{"vocab_size": 4892, "norm_place": "peri", "rope_theta": 10000.0, "qk_norm": false, "attn_scale": 0.125, "init_std_o": 0.0411, "optimizer": "soap_variant", "schedule": "wsd", "decay_shape": "exp"}
Each number is 128 + 24 x the weight over its row's rms, rounded and kept within 0 to 255. Layers, rows and columns count from 0. Numbers have three digits each. The size before them is the row's rms in percent of the matrix's.

# down: layer 5 MLP down (transposed), 768x192, rms 0.143, rows 220-250, columns 0-63
# gate: layer 5 MLP gate, 768x192, rms 0.15, rows 221-251, columns 0-63
# up: layer 5 MLP up, 768x192, rms 0.152, rows 221-251, columns 0-63
down220 087:093090064141167168125174106110118070144128135112121134108130117108155108089172162121161130133146112139143127157102142106137105149139087117141099151117167125154155103120160153136121117123124164
gate221 109:132108140129114130105109130138151121091137161165091144119143113123109147136120118116183110160147116138167134104117129104148146156123130098114143142142188110104071142142137132078135085112112124
up221 103:131114127099135144114147118133147112177129091091104160141112122142102159130131139114102163075121085095157143150126129159097117164127108132130144136091097140128174103117101109159138147096107126
down221 078:122100136133109125106119120099115122081129133159136093090137122093095073137125094085132070144095144181110073150127151103131155110125159126123134116184161121103091137158158119124084119195129138
gate222 100:123131130119133138088152173098135130129127138144123114138151090094106108185120139137165132152112135144074102123136153138112094145131146104140140158101074051144167150119130132112136138120128133
up222 094:145122117131127147124139143150185108145186150146164105175175122152108134168139139118111078190171167115135116125124107099144115118108121111148130075082140122111106152153133127151155106123082114
down222 098:182151141140108109151164122123135154123095114121071136100100144121151171119167085125100109103078109134112112138126117109148130129117079078114106149154112114105126104107141155073072151124143123
gate223 099:123153137078131079126138128145154187090115140143096068140149124175134150154121105158117141141124121097113140128094130124151155141121143128134126111101091103106149143125148135133131119125149143
up223 097:106133121138100178135130137121107161130114133101086100149121127119121118134131153119149171111162150109151156127086152113119118114148091147126112098126119122163085144162134142140144103112134153
down223 093:162136112103138085138112150081180119122157147122144174151101112119138160126126175092087104152082099133111131109156105116157117117122126147103140140123139133079121131115132128194157108146132143
gate224 104:159127160123114158132122120120132134117128154149180090133136128148143134126102097122090159121109161145128097122163124140162119159106143130143130133147130123132123080111147154104152143111108111
up224 104:104141146143182134125124120162131142128139192124120132107129120164079142119093174191105141153185114087142150102150156106079098125120127078145111125138095126124141161133128142113092122124151090
down224 103:157131157119115170109137121110105097134127129145119071130125158142100129147176105110145113152115154154141137152132142147151102131172047112081102127128152112142083128168099135146143138126126146
gate225 097:199108118130156134168116063116125107134162133158129128138116158137094105108080124116137139111113130135144116140094153103060137092128132177134107136151100141135122133125114157128127094142120120
up225 098:086136131113132115132154180118122177159132082139160129184104090123127097121143134132099167092108108097147152128136180100159110111141079112157173114136162121121123146091150137161106128121115113
down225 092:169090140132114130151092097102143079133120156146155139137117149063105134134099142100148122138130110117126083133083134136111128089119144188113084157161076134140145089176140137144138117151083119
gate226 100:126135137138123161120140113114142123147108131167087091144129109127111159144136142119140120114175116125104104099146108115137160105134095107113132167117136157123086132098141151130124137118081107
up226 089:098098127125108108094143111172106133131134140112120080143131116168163167137122107144097112167137111154099104143096105107088131134144103105133136120126111146164083110123131131161098088130145103
down226 098:154121128131134136136070134138097158124108114109109177129181113120106113094092126127112136108101124130145158149118114105097141154121170102083119102154116092135160106130132119187127154132126111
gate227 097:154163106148127131111115134155133103121142115120108101149142111134131149088136153133130095101126154100091122159129129122113121099125117133111109165151169174133150121141141122185118109117141093
up227 098:088128139101118152143157128124124158103114127142118105132114125088135107088120140108119077166114137134134080121135116156124114113178167090091137152074100136117098112156110126098125124126103118
down227 102:144133145161108103105124146170128113150132153140103146133145114177124149139166107123141133114090133098097100124154134069156139084125136109121132116180178151144134156126185109157134117137138100
gate228 102:130129147154146109109109130157128138119133094132144129104148161105101132143130140104148114123137056121126133134105128094160127156087118092100150094163131125178120129116128156125150104162141134
up228 103:113146112120133140081142125131168144166156168139154139158154094150102124111095134114098105154137111123122145150143148132155106130123166113144156099122124140095131106146174113132114128094090095
down228 097:128113118099129128134133132106058150059119132150125115103107125116178119125086111127122156113116113157108099133145068131122114133096081133118146141148140086107145112105135101151104108120159172
gate229 103:083090087103151140148113176150145142098127148127156166104097127094138110087141135133115113109162154134149118165100112130128071113096142119138112116154173131101154131064176117105131117126094129
up229 102:130088154125122148092120119106118117181118159170147078125154100098105127107141153144122134172157147102099129151109126139101109151139089141126140106118139079065137172121166112121154125111170132
down229 104:161106116128137127134112116149180127120152149111141135137119123111138129142133132079103150142111146122129135121142069116128151121099133133111060074109122138122148121128155130153182117107149094
gate230 096:105148155179095111114094085154129174116131104119098131091121130141071090167132106086171126107132146128130108093167113162146115095120133140129112125101123140096145118113134156115144124134070097
up230 095:105103107163117117129127113145129126170150140090131092126117109099107132125115130093156081116160137130134096117169091127122125155148094116121144144157163189126166135135149124111140144115090134
down230 093:137147144108104111130141127145160131092146117139121164106143063138115118120146122151133130144135078132111140128141143177140129077136132137104116102108081095135106115117146104153149127131128099
gate231 100:158154140166082131150090179146130082110094104134150096113106162113117127128146123162125149146078144136105159168115103117128118128127131122134107129098130104150114102163139163134150129125122114
up231 097:078188115137141113103120139092146134137107155091159166150151095123140148081138105084163141102151117068154124099126148136112138170150099116150143145111156132136154112102111118116117126107147094
down231 097:109135122096101141161132120201163140060127141139073090108104153157156123135136142132142107146133136155101115104143108129145109131082133145138116089133099127133158152144158128141140124116087129
gate232 092:102100131189138155099170121098169141120135150107162107086129109137082171158118096140149086154150123100124131138105142139149089129151121105143151115127127150155126148122090146148148128114103147
up232 100:162151139109131099131114157124139128142126121100096139115125124099143145085130146158098159115088154162132113095175117114139180150100161127153107148156119095143151088096105107142094123137150093
down232 109:152146140096155113172145150187118106129110113109057111115171141095153169170095139094162134138138136133136124103124108081133141126140121162128128131116134108100105125118121135136115114108123066
gate233 093:079132118135112136126118088098152166147124133149153135138122096101090136108138160146155119180130149133150108149142151149148120110093138093163083170099144105110158112121103122096129141086103086
up233 097:115121134112125122145135151099126118114132120088129095158165139175145134121117098144133172081126109149142138139119099132105155121168104113144137149126162128164119120129126131163102107155089136
down233 097:146106137146111105149154149118137127165142129176110171119146097134100115099102123149175152138151166144142154111134133161167128146133157092148122135108053136140149121149117106089150149066099154
gate234 096:130138140092129131136136130112103103147120078123121136126106156094099114119139149152146149137091122183126158118097105143152087146105131091121115074162147125096168102139154114134143150135065145
up234 101:110097140108092125138148131088109116112138139137128047138143125174118113144124104112120143119131155152124171116073072128147114155093135113105121111160127136097130124145108091134125102120125109
down234 104:148126113127098143087137141170120145133127089140119114116139117128107175067133146146098129144127154124120135128160131174118135146154122167149122168130097149105123129120112121105177147087123118
gate235 116:142125107076079121144133135118128159098181125095141130118144123129127132129105113115126145087098132147121162187139120148125122120131122132109149101118145129136153131141104123130122115146120090
up235 106:138146152114173131093115129132130161136120093103156160142110125120093132082121128132148106106115170120168140190178100083107137157128077156128170138108143099115111108094104158120123163115131104
down235 103:102112154140107081137159141133102148101166142128147095106147131134069146129120116114118111105075140117106122172148093114157158106118115079139103152127125155120092137169111120129142121127097128
gate236 101:148155112165134092143139098155135134135122128135110147135149092163143139121131096117118141170118135136133132099113127077119089154133129116101159118115126135119140105123112151120158089129186102
up236 103:181173093137111137098131097144125092126108137117097131116145141117089144127129127165104187158120140170145103152115153164132085128117105139118087139113165130110073128134146120147158154118126087
down236 094:061103146133098091141113126138138149125126104154117149160150089158118117147101163122149121097100109144133151147161119128167147145148184098123112119136133123145168134114136127127121112167132190
gate237 108:100124113154148123117140161144083123130142139127149143174126122096137167165204123145133089130160129128137133136142103164137129112135158151131139152099157100135133116104084113115132119103143148
up237 108:126089143133140120139116158121141143154077101114153110154142075135175137137084102092162113171117142130093117128088114135141116161136155134145106162093159140162099116122130139156096082098140154
down237 108:110100134108115179098112151107115123127112187127163190144109144113146127126126135115121124111147112146178106135144155148093137114091152113169154089106126161071148149143132129093118137119152100
gate238 100:093141129141132133117106156140136155156116148109115129149131117123114140086100154148166129158116108096136105116117125107133133096091115090168119140123132124147136121136148121090123128098141131
up238 101:110116140150122104113107128136096102143122133097109136071132123132092089112148162133171150107107138134119099119138158129147126151120139100126162101149104150131151134146120149105135098177081118
down238 103:134141156130139138135160147131150152132155091139111119114138075135131121137139108119083163125118120120139110129158107182075140129110101106098130128137129122138087166076124140115090136108147109
gate239 093:131144166110122118153098137122090168136114113124136116108121173167138137155119119127128099142081152102109169108140118147103134103078138131107153137146146149126091134125156127091141142139129137
up239 087:131124128121152130144134125122128123191148164139121136124167081106099116132108128157133121118111115116131121146150135103138098153156129099120180161102134112147122122139128129171095155131096161
down239 096:151154116115131151114129128158101126079102100109173086100141160155150153120135115129071075145140151121145127088124117148152114145100124118131122129138128142117071127162145126120115129141129177
gate240 110:135170118147130121129136105167109119109097106145145133095180127127163128157166137150132129094145156095111108116118177161143096150084137115155146126130097105121119149138128112103110129119143129
up240 103:109118101125150134154148139159099083114195144122159135098147097162160095076081096123097111112115092131137124133075128137147130142168089075092145124109138128157114108100118130123104120132161157
down240 100:102115159105068119083173132106123153153114109163095128099166120107135160132121122096149167132134112169129136142109186103149138172140124139184127091137141107114148099096198163116129139160145093
gate241 103:167148061124118105099162129132157117113104144160141120123108155065135109144124135124109111114116117101081148146125142123106115141124131137085140152137145135170133093122131142139114120136122184
up241 096:107101152113128093155112121106144156135131084098136132145129136102163090080097167144152154124123173159125102112103142119144106153211074088113153134140098126110146160122123125119158124124115138
down241 107:119133116114081182101147131196130125115124120152095124107139141129134141137132107126153156121096093172142151105167178175119123125121111093097158149116183145136083078115157143094072142147138123
gate242 095:125140098136154161151167111150118110116141099156133134129122103146140111162145147109134113163091156166095115110118105158134136119102095149106174128104130147113046138134103143118152118149100134
up242 096:175125187143116167179105130129122134086123128124158156167161107125122085150164134137097155140162118106129118119156153099132122086117126126135154140137123134117137104135117165138138117076129129
down242 101:110152162135126143103131138138160124113129117108148090140144101138166141126138060147121121125137112122120086134097153160114104113135137158136110129103130102145134130153123166178125140125126140
gate243 100:110120099083102152162119202116150080119129112095131151146134095096171113132091123095094121130148114099122133116132122109148108122103101139129121099133137130097158142115131086148148109109107129
up243 099:127142118124146157075127145135146150146114119137156147103127127137198116076137107151090121142180123131135098135163137102114098153124118122177135174131155126107121169128132139130148171099118170
down243 115:151109146082145129126117094137109093119162115141117090110123119147174138109147139167136161162140149107109148161149131139152150127113129161136151117129083090140105144137139121110155122153126111
gate244 105:074098139141147159119164136132088120138168113154171134142134151133152161112086109144168107137146114133124137152121121122115114138140145099130123097136137127142107120111123162120161138127108088
up244 105:141130124191147131130139135136142110132130143122145153145118108162133134130131130124100121145135153144166118093143174107160099136133152161113112154111122129113185159110139088140120154125150128
down244 098:157152132086134140084131107132115137160136134110094139103175079094132144132135117114121118149127110136082096128172118183137118144113127097129152068124103132121102123157153100113136124150136090
gate245 096:116119146075113139125183113154135116109150103107147145108109120135164128106129173161125108125082183154113139140092108121135109118116115130152115170173121153109122132112123106151135101152125122
up245 101:101108124055113155125123162120143112154222131100150119181117135101129117116121120140092135125113122110129095117089073133104125109130124143168139120136100129131138134144136109149150125111127125
down245 100:152109119141161127150117102090105104095121115144110147152152153137153126139126158094162094121159110085139100149150167112130092147083111069158181140149143150152127145106125111145113130140125095
gate246 102:177153100092144202115116161117127129159119130175094157145140089154140059105113091113130114071148108111105135114134118109118112109104128116117143110148112088108138114141112109106088150116097116
up246 110:140105139136117136123133116074152129093129136113132151075129138149147093144129058120132099145106129108114102147142141080156165130113132106117145110149147084150166157133128110095146101175110139
down246 106:105125157158098123145096143090119116152181112118141087157127140128154144131160087140149165157108154087120156154145143100155138126146179145115157107149149132120155136098117109135161128117119120
gate247 098:134148136123119105122158141102212150137080116162141153150118082140113135104118104103103179132121191170149097182133115131130146131147109154121122128150164122120126128122126121118138152072110140
up247 094:151173141113170112122142183128170137123119120168166072170145140149132132143109105090132141107115145154089104120113169122127126098159109098128115136168136092145139135113170083147120141138126122
down247 106:113153106120095135186169140089114105158154148120192144154107131136153136102139130137129092130135132157141121133124140115146084132115105136119114140131097164089123144092138160123158153118129101
gate248 103:112158134099145108107125084104083146080092142077134133125167122141111168121162111127151131096113160120094148134131130124172173139142149128111141153097188099132131145150102155139125131158117141
up248 110:136149133108125117105125137118129144110139116122153113131160161178066135116069133117150152093127140164119128146120119129130130115142125145141135125161122106115133134145136141110121112130136143
down248 102:144150148138125120143079148164134143151124149133114119124138129103132126127118102133135154140112118124116127160145075087149141093126097159113113160130111153114132103140130099148145144172112138
gate249 101:140146147163117127073092140103155102131139128130167092139150162124127121151137135118138122124104116146121078116127167146114144122101115087086122130127101109118139104121153109129127120136123101
up249 106:136121088100113155098084125075153163107107126120181142104113116125103066109119155120135130142107141162133099089142178129137152161149063133111108147127132153101117097144139168159112092151113144
down249 094:135140154159169108157138152125117123099197098137128114135183130159165185157071104140142153140112127116139161132154077114116132072133141184118129144140131170146144130056159100128133118065134089
gate250 101:124144113136094114152077140147101119097110144114116082091078125169170120144120133165125100099095137129158131167120114107114113196118115112176146112122064093126140120139141145119136121125154144
up250 098:109133117128133111090126143140106140190157153102133153123143130093144149143138105135149113116097083144124116121090089064139180153103134118084138094133150135102187167121110097164113134137120152
down250 100:152144158117147162131173135153178091104094133153135122128136135157121164135142138081092123141166149130111118107138126150126116100176081113184134157127114107142089131119153158129152130122146132
gate251 093:148118157149135065105148157122093195152097097153100124149120145091165103127131098121097083085133115142125129097161158116141144108118143114134132149099100165133155104145107141081099112103124164
up251 092:137151187147119161120103139136096165135110137134150104118127163131153145107141118129111139136110095134085128118183105129114127099115142148124126128120158143149097077141148133133121089106167118